config.toml
num_hidden_layers = 11
norm = "rmsnorm"
rope_theta = 10000.0
init = "uniform"
init_std_qkv = 0.0273
init_std_up = 0.0391
max_seq_len = 1024
max_steps = 4473
Each number is 128 + 24 x the weight over its row's rms, rounded and kept within 0 to 255. Layers, rows and columns count from 0. The size above them is the row's rms in percent of the matrix's.

# layer 8 attention value, 320x320, rms 0.0313, rows 128-180, columns 256-319
size [ 81  85  89  83  76  79  86  85  78  83  75  79  85  86  91  84  81  91  88  83  85  82  84  83  84  78  84  80  83  86  86  84  73  79  81  80  86  83  82  80  82  89  77  80  81  86  86  88  81  77  80  89  79]
[[111 113  83 106 123  97 156 137 151 146 152 146 118 115 124 148 100 161 110  98 141 128 130 174 142  67 106 141 128 123 113 111 109 119 130 153  82 104 113 162 146 116 122 127 142 115 121 122 159 117 113 144 154 109  82  93  95 124 174 121 158 138 173 159]
 [108 114 147 151 102 111 117 122  98 106 142 122 166 102 139  74  99 110 161  95 132 156  67 132  92 141 156 155 129 173  93  95 152 148 170 126 161 143 138 106 101 133  91 136  91 130 121 154 110 109 131 180 124 129 153 156 136 150 133 113 128 116 162 161]
 [107 138 101 110 126 151 108 145 138 138 121 175 125 160 107 110 108 158 144 123 106 104 133 142 145 128  96 125 124 114 138 154 136 128 115  96 107 113 167 141 134 111 138  81 111  88 140 128 114 133 134 115  96  94 134 137 104 127 128 104 113  97 145 129]
 [183  96 100 111 161 140  82 127 153 135 131 135 105 190 145 105 135 137 117 106 118 159 162  99  79 130 156 150 120 140 175 121 119 116 129 116 105 136 118 110 100 146 158 131 117 106 179 152 144  92 134  85 118 120 150 111 116 112  99 133 147  89  89 102]
 [ 99 137 141 141 174 127 136 160 105 155 171 102  74 119 135 131 129 156  98 107 113 136 152 158 132 120 130 140 153  93 104 168  93 111 141 137 163 141 152 126 133 122 129 139  91 155 122  99 142 121 135  70 127 120 144 128  97 144 141 173  98  96 163 103]
 [113 128 169  95 165 139 106 127  91 103 123 104 113 132 106 108 134 162 132  93  90 154 124 151  94 162 116 164 130 152 104 166 149 153 128 123 136 169 126 116  99 149 134 122 135 184 139 130 105 130 165 165 114 103 159 134 136  99 154 147 168  88 141 105]
 [143 134  85 149 147 112 107 136 121  98 120 168 147 135 155 142 162 168  96  75 112 128 123 150 124 100 114 141 116 143 136 143 152 125 156 147 114 166 153 143 126  86 166 119 103 148 104  95 136 134  98  99 126 128 106  95 148 155 129  76 121 141 109 146]
 [137 132 119 106 157 153 120 120 125 161 151 106 153 128 145  96 134  93 129 145 154 166 121 132 159 104  89 105  96 146 120 115 113 148 117 136 127 119 150 160 141 151 154  95 116 116 123 142 170 135 109 142 125 138 131 106 133 123  96 162 141 100 174 139]
 [140 160 134 156 148 112 135 154  90 169 140 121 128 116 140 121 136  89 130 114 140 128 185 144 124 181 118 112 106 106 146 149  96 141 155  92 141  98  66 171 114 117 131 106 126 111 148 118 131 116 133 143 132 134 122 104 106 106 118 163 108 142 111 137]
 [156 141 176 109 115 174 160 134 126 140 131  95 154 153 111 136 141  96 164 107 156 111 110 129 102  94 136 124 165 114 128 122  85 120  98 155 119 130 140 112 163 127 150 123 138 133 141  97 116 172  84 120 150 151 144 132  88 100 116  70 145 180 106 124]
 [143 146 121 155 107 125 115 134 125 122 160  88  99 134 112 123 202 135 114  83 108 133 119  92 138  97 134  94 137 138 146 100 134 112 136 108 131 110 119 138 123 100  92 142 135 144 133 118 131 147 162 120 108 126 156 107 112  70 101 172 167 127 123  99]
 [136 103 129 137 145 159 133 151 107 106 119 151 132 167 140 144 119 119 140 138 100 159 125 102 149 157 147  66 143 178 146 160 164 129 160 114 121 126 162  92 165 146 128 154 121  89 136 146  74 120 148 157 126 150 139 164 150 113 146 155 140 107 163 135]
 [100 142 149 127 102 104 132 154 135 102 102 142 140 128 160 120  95 122 114 146 115 152 131 144  86 169 122 106 170 135 126 124 147 122 125 135 124 165 103 171 120 152  99 131  94 133 117  81 102 138  97 142 116 135 140 140 139 127 176 144 128 164 119  96]
 [116 132 121 164 110 143 130 137 139  78 111 145 178 112 157 148  88 136  83 154 137 136 124 166 131 145 170 105 167 127  97 185 141 152 150 105 179 150 148 142 159 151 133 177 129 140 125 125 141 139 111 149  99 130 128 148 139 173 113 124 133 124 143 156]
 [138 101 144 122 131 136 175 100 181 179 119  74 138 136 107 121  97 146 129 142 138 182 152 123  99 175 148 140  87 117 131 109 131 113 143 137 113 111 137 105 119 141 120 118 119 171 122 168 142 133 182 123 119 118 133 153 141  75 119 116 127 132 128 117]
 [109 122 135  95 110  67 125 131 138 117 153 113 153 158 129 123 130 136 124 124 105 141 123 100  98 146 127 126 144 124 140  88 101 116 141  98 150 137 132  99 106  99 150 128  97 140 121  89 131  79 181  93 152 125 107 143  97 113 158 145 114 158 122 130]
 [129 123  95 127 134 147 151 104 106 164 142 106 133 108 133 119 122 129 157 101 115 111 162 140 104 117 115  92 125  99 150 141 146 177 153 141 114 130 119 124 123  72  91 137 140 120 128 141  94 122 116 107 126  93 132 153 101 146 135 131  91 139  83 167]
 [159 125 133 140 137 102  84 129 121 122 120 172 133 134 149  84 143 122 119 102 153 112 128 151 114 161 130 110 148  85  96 155  76 128 113 153 110 102 149 102 150  96 135 125 139 132 120 130 165 117 142 151 130 104 157 136 161 106 131  86 119  96 128 104]
 [111 119 152  96 117  96 159 121 125 141 131 121 113  95 149 144 146 158 100 131 170 106 103 148 120 145 124  88 169 120 113 156  90 113 139 150 118 118 139  98 138 123 141 130 130 105  96 158 168 128 133 116 150 120 173 121 126 124 133  97 133  79 105 136]
 [108 117 149  89 107 129  97 124 116  87 141 142 133 174 142 145 142 123 126 161 143 153 100 163 150 179 157 169 113 138 106 121 141 109 137 130 145 136 116 117 168 135 154 136 150 103 136 166 162 147 158  99 177 132 132  88  76 119  91 135 127 121 141 155]
 [135 161 120 124 132 159  94 139 185 167 164 139 172 146 118 105 131 122 159 144 119 131 125 127 113 150 143 129  99 134 129 137 108 129 156  81 157 107 166 119 128 137 122 150 129 118 149 116 150 142 130 124 117 136 104 122 137 117 134 116 164 135 110  81]
 [136 141 148 119 179 163 103 123 126 116 119 155  82 127 135 117 139 120 113 121 104 148 113 155 109 147 129 125 162  96 121 120  86 135 160  94 127 115 153 180 127  98 120 156 135 129 138 142 120 169 129 103 134 131 131 110 105 142 116 154 150 132  98 119]
 [ 97 142 149 128 135 126 149 146 148 135 106 160 151 152 129 119 150 167 114 186 175 104 122 107 126 120 109 102 121 147 123 121 133 114 124 127 140 113 107 145  72 172 129 151  93 140  99  95 115 120 120 102 125 125 116 126 157 166 126 113  96 147 105 168]
 [156 138 137  72  97 145 177 157 115 141  69 161 125 108 137 172 129 116 118 129  85 121 114 115 152 111  93 110 168 173 137 113 149 134  98  79 129 136 109  88 131 145 112  98 115 125 133 118 114 141 140 142 146 117 149 111 125 152 114 122 113 130 152  93]
 [117 148 113 140 136 117 126 131 110 127 110 130 113 133 121 132 148 111  98  99 123 133 106 146 154 199 165 113 103 105 175 138  98 113 109 130 138  98  57 152 116 122 125 115 165 107 154 120 128 176 147 115 116 183 114 140 138 144  92 119 130 136 155 154]
 [120 178 112 131 124 124  95 130 149 137 134 102 102 145 119 124 166 159 127  98  95 114 138 140 166 119 106 160 141  86 165 153 156 125  74 138 105  81 128 147 159 147 123 112 115 128 116 107 100 144 161 121 155 119 116  89 148  88 138 122 152 114 145 124]
 [133  91 116  84 109 149 114 157 163 118 123 132 126 129 145  78 102 108 119 116 117 105 128 120 146 119 146 157 118  99 112 128 149  86 118 113 183 157 104 146 119 117 113 123 109 158  98 165  92 144 119 156 124 151 130 105 151 178 139 135 114  96 117 131]
 [122 116 142 128 136 115  96 148 125 130 124  87 113 111 116 127 166 116 155 114 155 116 166 146 124 155 139 160 119 108 114 113 119 133 131 116 110 137 120 109 132 109 135 152 151 138 104 177 150 144 182 123  98  69 145  89  80 131 123 124 133 104  89 109]
 [146 143 136 121 151 134  82 126 149 151 136 171 116 124 149 135 131 191 141 134  99 135 108 174 151 143 118 118 133 159 105 137  88 116 146 157 101 106 127 159 134 146 123 109 128 126 139  93  91 157 145 175 120 176 133 119 139 133 135  93 168 129 118 158]
 [160 125 129 112 126 136 110 165 178 142 125 123  92 102 134 133 117 201 153 149 155 119 116 109 162 165 142 119 167 135 141 109 104 165 129 135 118 130 113 155  94 146 104 124 136 157  94 101 116 125 138 152 110 109  79 121  97 119 125 152 130 147 129 151]
 [136 182 116 146 158 150 126  79 116 129  90 138 152 123 137 173 158 120 142 146  97 132 117 156 119  91 125 110 139 138 126 145 142 125 140 139 121 111 117 161 130 139 100  96 123 133 122 168 141 121  93 116 164  95 122 147 112 140 126  99 114 100 136 151]
 [155  84 168 116 113 127  69 112 143 119 115 112 167 151 120 134 149 104 151 101 178 114 128 155 105 122 119 169 158  94 135 152 119 127 146 176  99 143 117 124  90 103 138 111  98 101 150 113 121 153 107 119  98 133 133 140 148 104 144 157 105  64 103 108]
 [138 166 124 102  95  79  97 175 120 106 199 142 121 150 125 171 109  69 120 135 126 150 113 143 148 114  87 165 136 146 102 115  90 130 103 112  91 111 198 158  86 144 138 124  91 121 116 141 108 146 124 115 146 116 179 106 111 157 161 119 163 120 104 141]
 [151  87 127 129 150 153 160 142  99 134 125 120 102 135 155 130 110 148 155 177  97 124  92  77 118 139 111 125  87 188 121 132 139 121 114 109  88 146 108 132 131  86 140 104 119 146 131  94  91 108 139 138 108 123 115  94 147 156 144 156 109 184 132 151]
 [126 136 130  92 126  96 159 158 125 147 117 112 118 161 107 101 117 114 142 156 120 134 103 128  83  97 130 160 104 130 107 118 171 144 118 123 105 123 117  79 123 130 145 120 116 144 147 133  96 173 147 107  97 112 112 117 157 111  94 119 136 142 120 116]
 [140 159 134 105 148 105 114 108 101 146 123 114  96 137 127 147 159 100 124 151 109 107 140 148 155 112 138 145 124 104 139 163 172 119 125  78 125 135  93 115 157 136 140 136 140 154 152 170 108 177 114 124 132 107 112 126 132  91  94 144 152  99 110 140]
 [145 144 112 180 137 111 155 141 149 133 129  85 148 123 136 126 135 120 158 197  57 139 157 114 129 166 131 133 134 102 132 152 120 126  96 149 161 167 115 110 132  89 143  81  96 172 155 148 150  74 132  98 103  86 105 112 137  87 165  90 145 107 113 128]
 [130 132  93 102 146 135 106 118 129 195 141 114 119 136 122  92 133 103 114 104  91 112 175  83  89 122 164 133 122 159 117 142 100 113 126  79 191 101 132  82 127 137 170 145 106 138 134 115 112 138 113 119 121 188 122 106 114 133 127 149 159 104 135 129]
 [ 50 103 134  98 118 136 130  50 124 116 151 125 138 126 139 102 131 146 113 170 154 145 155 169 144 115 141 129 136 153 105 157 163 117 135 165 116 112 148 113 137 130 126 161 144 124 115 149  80 102  94 130 127 157 127  99 112 126 126 136 129  60 128 125]
 [145 172  98 134 100 109 149 106 133 125 153 142 140 151 106  72 155 135 116 136 130 115 109  94 142 115 153 102 101 106 117 119 117 149 144 173 146  93 109 141 100 139  77 132 165 128 148 135 128 153 179  99 160 118 126  87 107 116 120 148 126 161 127 109]
 [164 123 171 116 116 139 140 132 121 155 122 104 136 135 139 110 130 150 176  78 154  97 110 141 163 101 126  79 142 138 113 144 172 122 171 132 154 129 105 121 160 109 154 123 147 123 148 139 137 152  98 164  95 100 195 122 118 149 128 121 158 100 138  95]
 [142 135 119 157 117 132 148  92 144 113 124 118 135 164 129 115 117  98 128 132 102 152 131 149 127 122 118 160  91  73 129 120 120 100 107 167 151 133 141 113  75 117 160 134 106 143 159 108 147 125 118 114 173  98 122  93 145 131 155 162 135 144 114 186]
 [163 106 143  95 134 133 117 106 162 124 103 141 128 135 130 108 122 128 191 137  69 169 131 118 124 115 114 157 123 108 171 115  79 128 146 116 124 124 103 137 152 147 137 151 132  92  90 152  93 156 104 158 119 109 143 145 106  65 146 107 115 143 137 125]
 [120 138 125 123 124 121 128 139 165 182 144 147  90 139 116 173 123 112  99 140 108 156 100  85  90 148 119 129 138 153  96 137 164 112 159 121 144 155 149  96 109 117 163 139 156 154  89 134 118 165 116 138 118 116 140 138 132 132 145 180  84 109 156  89]
 [ 80 149 158 135 141 147 167  99 117  71 156 126 124 107 103 120 114 111 101 139 129 119 119 118 137 121  82 159 159 127 150 137 135 108 108 111 124 125 107 147 130 104 148 114  95 126 152 171 120 118  72  94 116 132 188  99 153 113 121  81 106 113 105 107]
 [ 98 111  99 169 142 162  93 143 119 100 131  90 121 112 102 107 157 145 156 142 126 152 137 113 135 134 140  92 159 166 169 144 115  86  87 148 121 161 153 112 104 163 143 115  99 122 165  97 107  94 145  87 112 176 179  97 111 115 104 166 119 105 146  83]
 [133 143 113 156 126 117 146 106 102 150 138 190 116 182 174 143 119 137 121 109 130 111  71 164 102  97 108  95 170 174 151 117 117  94 118 154 131  89 141 108 131 157 101 126 122 132  74 147 118 105 147 136 130 146 174 128 136 157 117  81 120 128 140 146]
 [131 123 120 126 134 180 138 130 143 121 164 151  79  57 106  94 130 127 160 135 168 147 118 151 139 128 159 109 117 128 117 127  95 149 142 132 153 122  86 160 147 122 153 126 101  85  99 108 104 105  73 134 158 146 152  86  95 142 151 133 154 130 145 130]
 [ 91 107 162  90 106 147 129 126 154 114 113 139 133 110 136 178 149 104  83 129 143 114 154  78 102 158 126 114 125 109 110  96 101 104  88 114 120 143 104  64  79 127 116 136  94 109 128 122 150 112 109 120 150 112 135 144 112 106 169 145 149 101 144 161]
 [156 124 132 146 120 138 155 147  93 136 128 108  95  96 177 180 112 139 103 172 140 103 100 142 143 140 145  98 122 165 139 136 146 108 107 114 104 135 118 120  66 132 162 105 120 136 149 175 129 152 151 117  99 132 163 113  97  85 126  81 152 134 104 137]
 [171 134 134 119 171 163 135  83 136 140 142 140 124 144 123 125 117 141 147 116 136 148 127  82 139  97  84 136  93 182 152 161 129  89 110 110 115 109 160  93  83  99 117 115 146 117 137 101 138 132 119 155 113 157 164 110 140 128 118  92 109 112 123 118]
 [122 114 169 132 169 144 113  83 144 141  62 155 129 148 108 116 116 168 169 107 153 123 116 101 105 179 170 145 117 135 121 151 105 103 169 141 132 139 130 128  88 161 120 155 133  97 151 130 105 106 145 127 139 115 110 119 123 134 114 140 132  95 128 102]
 [117 130  95 112 130 146 111 147 142 146 137 124 121  81 120 114 122 126 100 101 126 136  97  95 112 120 131 155 135 108 108 157 146 114 195 137 103 120 104 158 168 150  91 109 131 136 175 109 151 111 106 121 138 147 163  67 118 142 154 151 137 186 142 100]]
# layer 8 attention output (transposed), 320x320, rms 0.034, rows 128-179, columns 256-319
size [ 84  91  94  87  89  86  91  93  85  89  88  90  92  88  92  92  87  95  96  91  88  88  92  90  87  87  92  90  89  95  94  91  88  89  93  92  91  90  90  94  94  97  88  85  91  84  90  93  80  89  89  95]
[[157 161 197 148 140  82 109 108 139 113 101 132 103 146 109 138 136  63 145 118 139 127 135 123 160 117 141 140 139 192 108 124 167 105 131  72 142 135 134 142 153 121 107 145 104 164 128 146 119 158 133  90  89 103 168 170 130 133 131 145 136 119 149 149]
 [ 55 112 111 133 191 140 126 154 119 118  88 156 124 133 100 154 172 110 169 171 155 113 158 122 121 135 118 153 131 144 126 104 138 120  86 117  98 113 133 118 105 117 121 115 113 115  84 116 142  92 143 132 146 110 125 125 122 132 177 165 118  90 134 116]
 [138 116 105 122  92 114 142 145 101 143 123 127 134 144 111 134 106  62  96 154 124 121 126 110 118 110 117 126 107 140 105 120 164 141 130 148 102 142 138 188 142 185 113 100 154 172 126 138 128  87 148 149 103 134 117 119 139 136 141 115 153 136 122 120]
 [125 120 133  91 140 111 113 133  94 141 146  75 138 148 176 185 119 157  91 139 133 124 157 128 156 176  88 128  84 109  89 105 131  91 116 118 171 195 173 155 144 122 100  87 153 124 128 109  96 123 153 126 101 146 101 118 124 110  96 108 149 150 159 151]
 [161 114 120 115 185 107 136 125 150  95  68 117  96 102 125  88 130 137 139  91 129 144 154 153 124 142 150 138  90 164 100 141 141 126 110 136 113 143 112 174 179 131 137 123 102 104 150 135 118 125  94 120 146 107  93 165 178 163 122 135 123 128  95 145]
 [112 105 131 132 116 115 100 114 160 120 116 116 101 140 139 121 122 109 104 142 113 115 130  94 167 121 169  89  84 133 136 105  94 135 124 121 102  78 116  83 144 114 178 114 151 106 133 153 112 121 137  85 153 129 107 120 118 124 149 101 108 116  88 137]
 [115 160 141 151 157 130 178 120 126 119 150 108 116 132 109 123 146 137 160 103 134 111 140  99 125 176 130 120 110  90 103 146 142 135  89 133 162 136 129 120 168 158 114 127 152 108  96 158 104 113 143 144  87 175 163 139  89 158 141 128 115 148 125 137]
 [ 99 156 150 155  97 130 147 102 112 162 103 139  80 143 134 163 106 166 142 100 124 129 113 135 132 166 172 129 149 157 164 155 100 117 130 126 137 137 146 121 117 132 126 163 127 104 170 121  77 134 133 150 174 136 147 114 147 134 115 122  79 152 104 162]
 [ 87 145 146 184 107 165 116 118 125  95 126 153 136 134 132 148 122 158 112 117  97 139 110 124 148 131 138 119 137 108 120 116 112 147 111 101 112 124 135 107 114 123 138 116 132 118 152 151 153 116 152 107 138 155 153 152 114 154 126  95 135 116  84 106]
 [ 95  94 135 151 155  88 151 139 107  98 111 105 121 106 128 149 131 132 131  68 157 122 125  97 132 128  95 124 123  99 134 153 130 135 123  99 110 155 150  94  92 114 119 158 160 113 129 115 140 139 118 154 117 149 128 131 155 140 167  95 132 145 141 102]
 [144 145 126 150 101 158 158 115  90 135  92 123 145 110 139 161  87 107 157 139 148 154 136 127 111 127 135 133  85 111 133 137 153 109 105 137 113 165 134 127 113 153 171 143  98 127 136 107 118 133 102 144 127 140 151 111  99 106 166 106 137  97 101 130]
 [140 114 164 110 135 136 124 102 128 140 102 128 133  97  82 163 119 136 101 111 129 178 109 158 131 107 134 128 134 115 113 106 145 103 126 123 120 115  97 154 149 139  93  93 101 124 122 140 196  90 130 104 125 144 107 165 126 125  98 122  77 113 113 136]
 [188 101 115 142 105 121 142  71 134 141 171 167 110 124 110 102 156 144 150 134 126 117 112 129 156 157 134 145 133 120 168 149  72 128 153 127 135 157 137 138 122 153 132 137 174 146 107 158 169  89 102 119 133 154 134 134 113 122 134 135 122 112 163 168]
 [ 80 140 149 116 150  89 130 130 160 125 129 158 104 143 161 157 135 151 125 122 158 134  76 130  99  98 152 106  98 160 110  76 145 153 107 146 103 105 116 163 141 129 182 138 113 110 126 123 150 121 158 152 140 115 121 107 138 110 106 137 169 144 133 120]
 [109 138 116 108 121  70 143 122 149 117 120 166 129 127 142 124 173 149 118 128 128 143 156 138 124 112 141 154  94 147 157 154 139 127 146 147 123 129 140 111 156 162 117 193 136 126 138 182 119 108  79 148 115 179 138  85  88 167 107 134 123 102 126 106]
 [ 96 144 155 148 128 155  88 104 142 145  85 135 167 125 101 161  88  88 131  97 180 122 116 113 141 144 154 117 158 106 128 125 171 117 143  97 115 122  86  91 167 146  51 140 138 120 104 181 138 161 133 180 111  86 166 111 138 105  94 113 116 120 151 139]
 [152  99 131 124  82 151 112 138 119 127 137 103 150 146 117 154 122 128  95 129  97  66 138 123 106 140 133 137 142 133 139 130 114 100 106 126 165 125 130 140 122 103 169 133 109 113 117 139 140 162  93 103 120 177 158 149 126 138 126 169 124 102 121 116]
 [111 108  94 134 169 153 132 114 137 100 129  98 152 139 105 130 140 190  92 129 145 167 121  87 137 113 104 124 108 156 155  76 152 134 138 168 115 161 127 139 161  74 141 157 148 116 162  89 132 173 132 156  79 151 130 119 122 103  98 149 120 147 122 134]
 [161 107  74 166 133 130 112 114 164 136 121 145 118 124 119 133  98 101 151 210 134 142 151  84 110 112 123 147 120 130 126 153 130 119 146 121 119 117 136 165 150 104 130 125 133 140 169 118 150  97 106 139 124 109  93 126  78 179  75 127 108  77 156 127]
 [ 99 152  94 154  87 126 138 157  94 188 133  98 102 150 133 156 100 107 176 113 175 130 111 155 140 107 146 150 114 108 172 161 141 106 129  97 121 125 142 121 109 139 164 184 106  88  85 141 102 114 144 154  44 148 111 136 157 156 126 138 135 138 151  96]
 [137 127 116 107 149 152 144  91 111 131 149 115 107 106 120 141 156 115 116 118  88 199 173 148 133 175 132 127 175  75 165 130 180 114 141 175  76 135 122  95 136 133 129 126 163 192 120 131 102 109 122 110 129 161 180 139 161 151  76 148 166 122 137 105]
 [136 137 126 102 158 116 100 113 103 109 130 135  89 139 157 162 153 167 155 151 171  93 131 118 117 142 128 153 149 108 102 118 120 109 142 112 126 128 134 142 121 122 148 136 136 131 126 159 147  90 173 161 121  94 131 113 150 127 113 150 129 107 127 154]
 [124 110 133 121 124 155 124 115 104 113 115 107 103 161 125 128  94 142 116 138  95 126 118 131 149 148  97  98 168 132 155  95 115 130 141 139 140 156 170  95 152 192 122 145 155 157 137 127 130 105 135 138  82 102 145 120 105 110 141 155 140 137 162 121]
 [124 123 166 122 117 137 148 122 136 129 130 108  88 160  73  99 137 123  92 140 143 168 168 137 138 106 140 108 143 117 126 116 135 105 101 127  87 128  93 119 119 137 123 147 129 102 127 125 107 126 124 136 111 102 109 137 105 100 171 131 139 116 139 149]
 [128 110  98 124  71 125 125  81 148 111 162 162 105 133 146 119 134 115 133 161 138 136 131 176  91  71 130 148 107 159  93 127 151 102 128 127 125 107 144  86 128 144 115  79 102 130 144 125  89 156 122 126 194  91 158 131 115 131 104 135 147 133 153 109]
 [132 137 142 124 114 140 141 124 117 169 108 132 155 109 125 126 144 173 107 128 137 125 138 107  85 115 120 115 125 196 116 136 115 147 113 139 157 138 176 113 139 126 140 117 137 163 143 131  94  95 130 132  99 138 142 138 137 151 191 169 104 134 142 146]
 [132 142 175 132 145 111 130 166  84 175 139 105 158 109 106 118 130 112 101 150 124 126 129 131 119 117 101 146 122 119 162 115 102 144 118 147 126 158 140 104 114 173 142  90 137 117 141 103 119  65 153 127  68 119  84 125 107 127 112 161 112 133  86 162]
 [110 159 108 163  99 116 123 146 103 174 168 111 123 127 159 117 158 128 144 126 136 124 117 116 130 135 112 146 121 165 127 131 112 123 110 180 152 117 146 111 116 127  99 169 132 141 111 125  48 159 131 110 122 167 131 108 123 136 103 132 178 112 123 129]
 [113 136 118 110 107 133 123 129 108 115 144 121 115 141 132 126 160 120 128 168 158 119 137 122 133 148  96  40 102 165 152 127 130 134 155 131 152 169 135 144 105 163 132 119 141 102 140 114 187 119 100 118 110 141 164  80 120 109 147 150 143 128 101 117]
 [ 85 100  82 144  93 164 145 116 128 183 161 172 105 127 145 134 141  77  96 153 124 127 155 109 112 121  95 133  96 142  97 162 102 122 112 120  90 121 137 131 130 112 143 123 147 138 113 134 167 152  87 155 105 204 143 117 118 131 129 123 160 120 105 139]
 [114 108 131 118 129 120 127 129 136 126 128 114 130 131 139 129 118 140 114 149 111 118  86 106 137  98 106 165 156 107 148 134 148 124  98 117 105 116 105 135 176  97 133 114 127 131 129 138 116  76 143 118  88 155  82 140 154 160 143  64 116 154  99 103]
 [118 149  94 114 133 134 159 166 117 175 159 148 106  76 144 131 149 133 133 136 111 151 121 103 164 139 110  86 137 143  92 137 107 184 141 136 103 138  95 115 127 146 128 191  96 129 139 155 144 151 121 118  99 130 127 102  89 160 152 149 149 145  94 111]
 [170 121 139 126 134 156  98  94 166 148  64 119  68 131 193 144 111 127 167 150 152 193 136 135 118 127  77 139 115 136 105 149 116 146 145 121 151 112 115 107 146 135 105 161 173 119 110 123 154 117 101 103 116 127 135 132 120  80 119  95 130 116 184 102]
 [103 126 163 120 172 103 142 142 132 118 149 156 142 128 135  99 124 107 124 129 137 113 153 152 107 106 148 161 159 129 116 108  88 131 131 165 126 109 151 128  92 145  95 113 149  49 132 138 149 140 116 143 126  90 143 125 153 124 116 132 112 148 154 146]
 [145 139 145 116 139 146 134 151 155 132 165 129 145  98 104 133 117 127  87  94 158 123 128 124  94 129 123 116 152 118 129 118  67 134 152 128 125 122 136  99 146 107 152 152 120 115 105 120 163 147  90 124 142 120 121  96 144 104 150 125 135 110 116 120]
 [139 116 115 126  93 168 111 167  69  85 133 125 103 112  97 116 112 160 131 104 118 169 120 135  80 104 157 106 122 161 137  91 107 151 101 124 108 133 143 156 117 122 183 159 146 158 147 120 116 126 177 120 122 149 150 129  99 132 128 124 164 143 124 131]
 [162 132 147 108 119 100  94 107 157 163 141 150 136 126 113 120 141 120  95 101 123 148 144  94 112 136 114 144 135 123 119 110 128 102 188 127 120 116  94 130 182 138 106 145 101 135 120 132 102 150  98 180 175 147 126 128 102 160  78 114  95 132 151 129]
 [103 147 110 166 121 137 146 157 125 124 125 150 145 116 141 163  98 173 127 124 131 150  90 172 154 127 110 121  89  95 161 112 121 104 136 128  95 121 117 180 140 159 160 102 155 131 138 139 166 108 144 108 131 146 157 178 146 160 166 142 172 143 118 123]
 [139 216 109 195 164 130 119 140 157  93 130 127 128 148 138 123 144  91 154  94 107  82 165 104 135  87 136 146 113 171 125  71  69 139 138 104 135 126 121 123 149 125 101 121  92 110 114 152  99 126 115 140 120  87 137 146 155 102 105 158 125 136  89 162]
 [125 112 140 145 119 112 139 137  94 136 112 132 119 109 114 139 136 133 123  70 122  94 106 125 115 105 102 135  91 139 106 134 147 168 137  97 105 148 134 151 152 129 146 125 120  73 144 162 123 120 126 129 148 122 191 119 140 102 113 147 132  77 159 112]
 [114 187 122 147 172  75 145 141 109 101 112 120 121 119 132 161 140 154 134 152  90 141 128 121 123 157 144 127 191 109 150 138 101 188 113 116 121 130 140 160  98 136 124 137 139 128 146 106 131 130 129  78 122 130 118  97  99 124 137 106 117 149 146 155]
 [115 144 139 141 119 116 126 165  78 124  81 110 145 163 121  99 172 134 117 107 120 106 143 127 103 142 126 102 130 152  90 155 120 108  84 107 122 114 150 111 165 144 132 131 148 117  91  91 134 114  79 140 162 125 102 149 152 119 147 127 119 137 106 160]
 [ 97 119 101 129 116 135 127 146 136 162 113 119 154 130  98 161 118 155 114 169 155 129 101 108 139 120 124 133 167 143 115 124 122 128 103 132  94 113 102 101 137 110  96 168  87 129 125 108 114  83 127 119 135 171 188 122 166 125 126 161 136 159 122 134]
 [104 126 123 117 191 173 112 123 114 127 127 107 116  95 135  98 177 135 132 110 141 134  96 135 136  92 126 167 101  95 146 134  88 107 165 102 111 125 140 165 126 148  87  77 159 125 124 116 138 125 135 160 131 165 115  90 145 111 118 141 140 121 104 163]
 [146 136 143  65 119  89 124 133 146 148  91 148  93  83 143 140  99 146 143 118  93 149  92 148 129 129 139 125 136 127  90 113 109 129 140 156 132  90 137 143 164 118 104 129 151  94 136 107  91 154 135 166 119  93 124 159  83 153 132 193 117  89  91 113]
 [120 123 107  80 137 106 166  94 145 150 100 140 162 139 151 155 110 175 117 152 138  88 134 165 159 142 122 134 100  86  83 146 111 120 144 101 181 121 123 152 137 138 123 157 157 156 143 124 119 135 103 113 105 101  83 107 130 124 129 135 110 137 102 142]
 [148  99  92 147 125 138 111 143  94  91 111 132 146 103 145 107 101 118 129  97 154 138 184 127 115 142 107 147 119 153 113 108 110 143 112 117 118 118  97 169 113 126  87 112 160 104 137 130 171 166 154 119 145 109 109 125 136 123 158 119  94 137 122 168]
 [131 138 128 133 156 152  88 123 118 188  84 120 159 178  91 181 124 156 156 126 156 122 146 125 170 139 121 100 125 132 115 207 136 101 126 158  86 136 169 126 119  97 174 122 143 111 127 163 114 129 146 126 158 130  89 135 167 149 126 106 136  88 137 144]
 [162 101 113 133 139 137 137 154 124 133 155 177 117 115 119  80  81 131 156 121 128  88 121  82 115 113 177 184 131 139 164 126 138 131 138 132 132 136 124 137 123 125 128 128 138 108 124 102 115 128  84 144  96 129 103 122 165 162 133 111 112 148  81 133]
 [141 100 126 126 161 147  96 140 130 102 105 104  84 134 136 165 118 157 123 121 155 116 135 150 158 117 112 166  97 111 145 113 129 123  98 137 148 127 152 137 123 155 109 119 107 132 157 172 118 131 127 108  99 127 129 150 123 158  97 156 151 132 112 118]
 [137  78  97 113 160 117 139 118 124 106 123 112 128 197  98 152  89 134 110 119 167 116 143 120 131 164 148 124 123 103 103 150 125 142 153 149 124  75 104 150 135 143 118 115 135 116 132 152 155 113 137 116 116  77 115 144 150  74 126 185 104 112 132 165]
 [118 177 145 114  91 111 166 132  81 139 128 116 108 154 151 155  82 107 123 173 153 140 160 138 139 128 146 113 115  84 152 157 120 137 117 142 127 103 125 165 117 118 120  85 140 142 161 111  84 112 105 151 145 111 122 140 124 120 135 134 106 124 120 106]]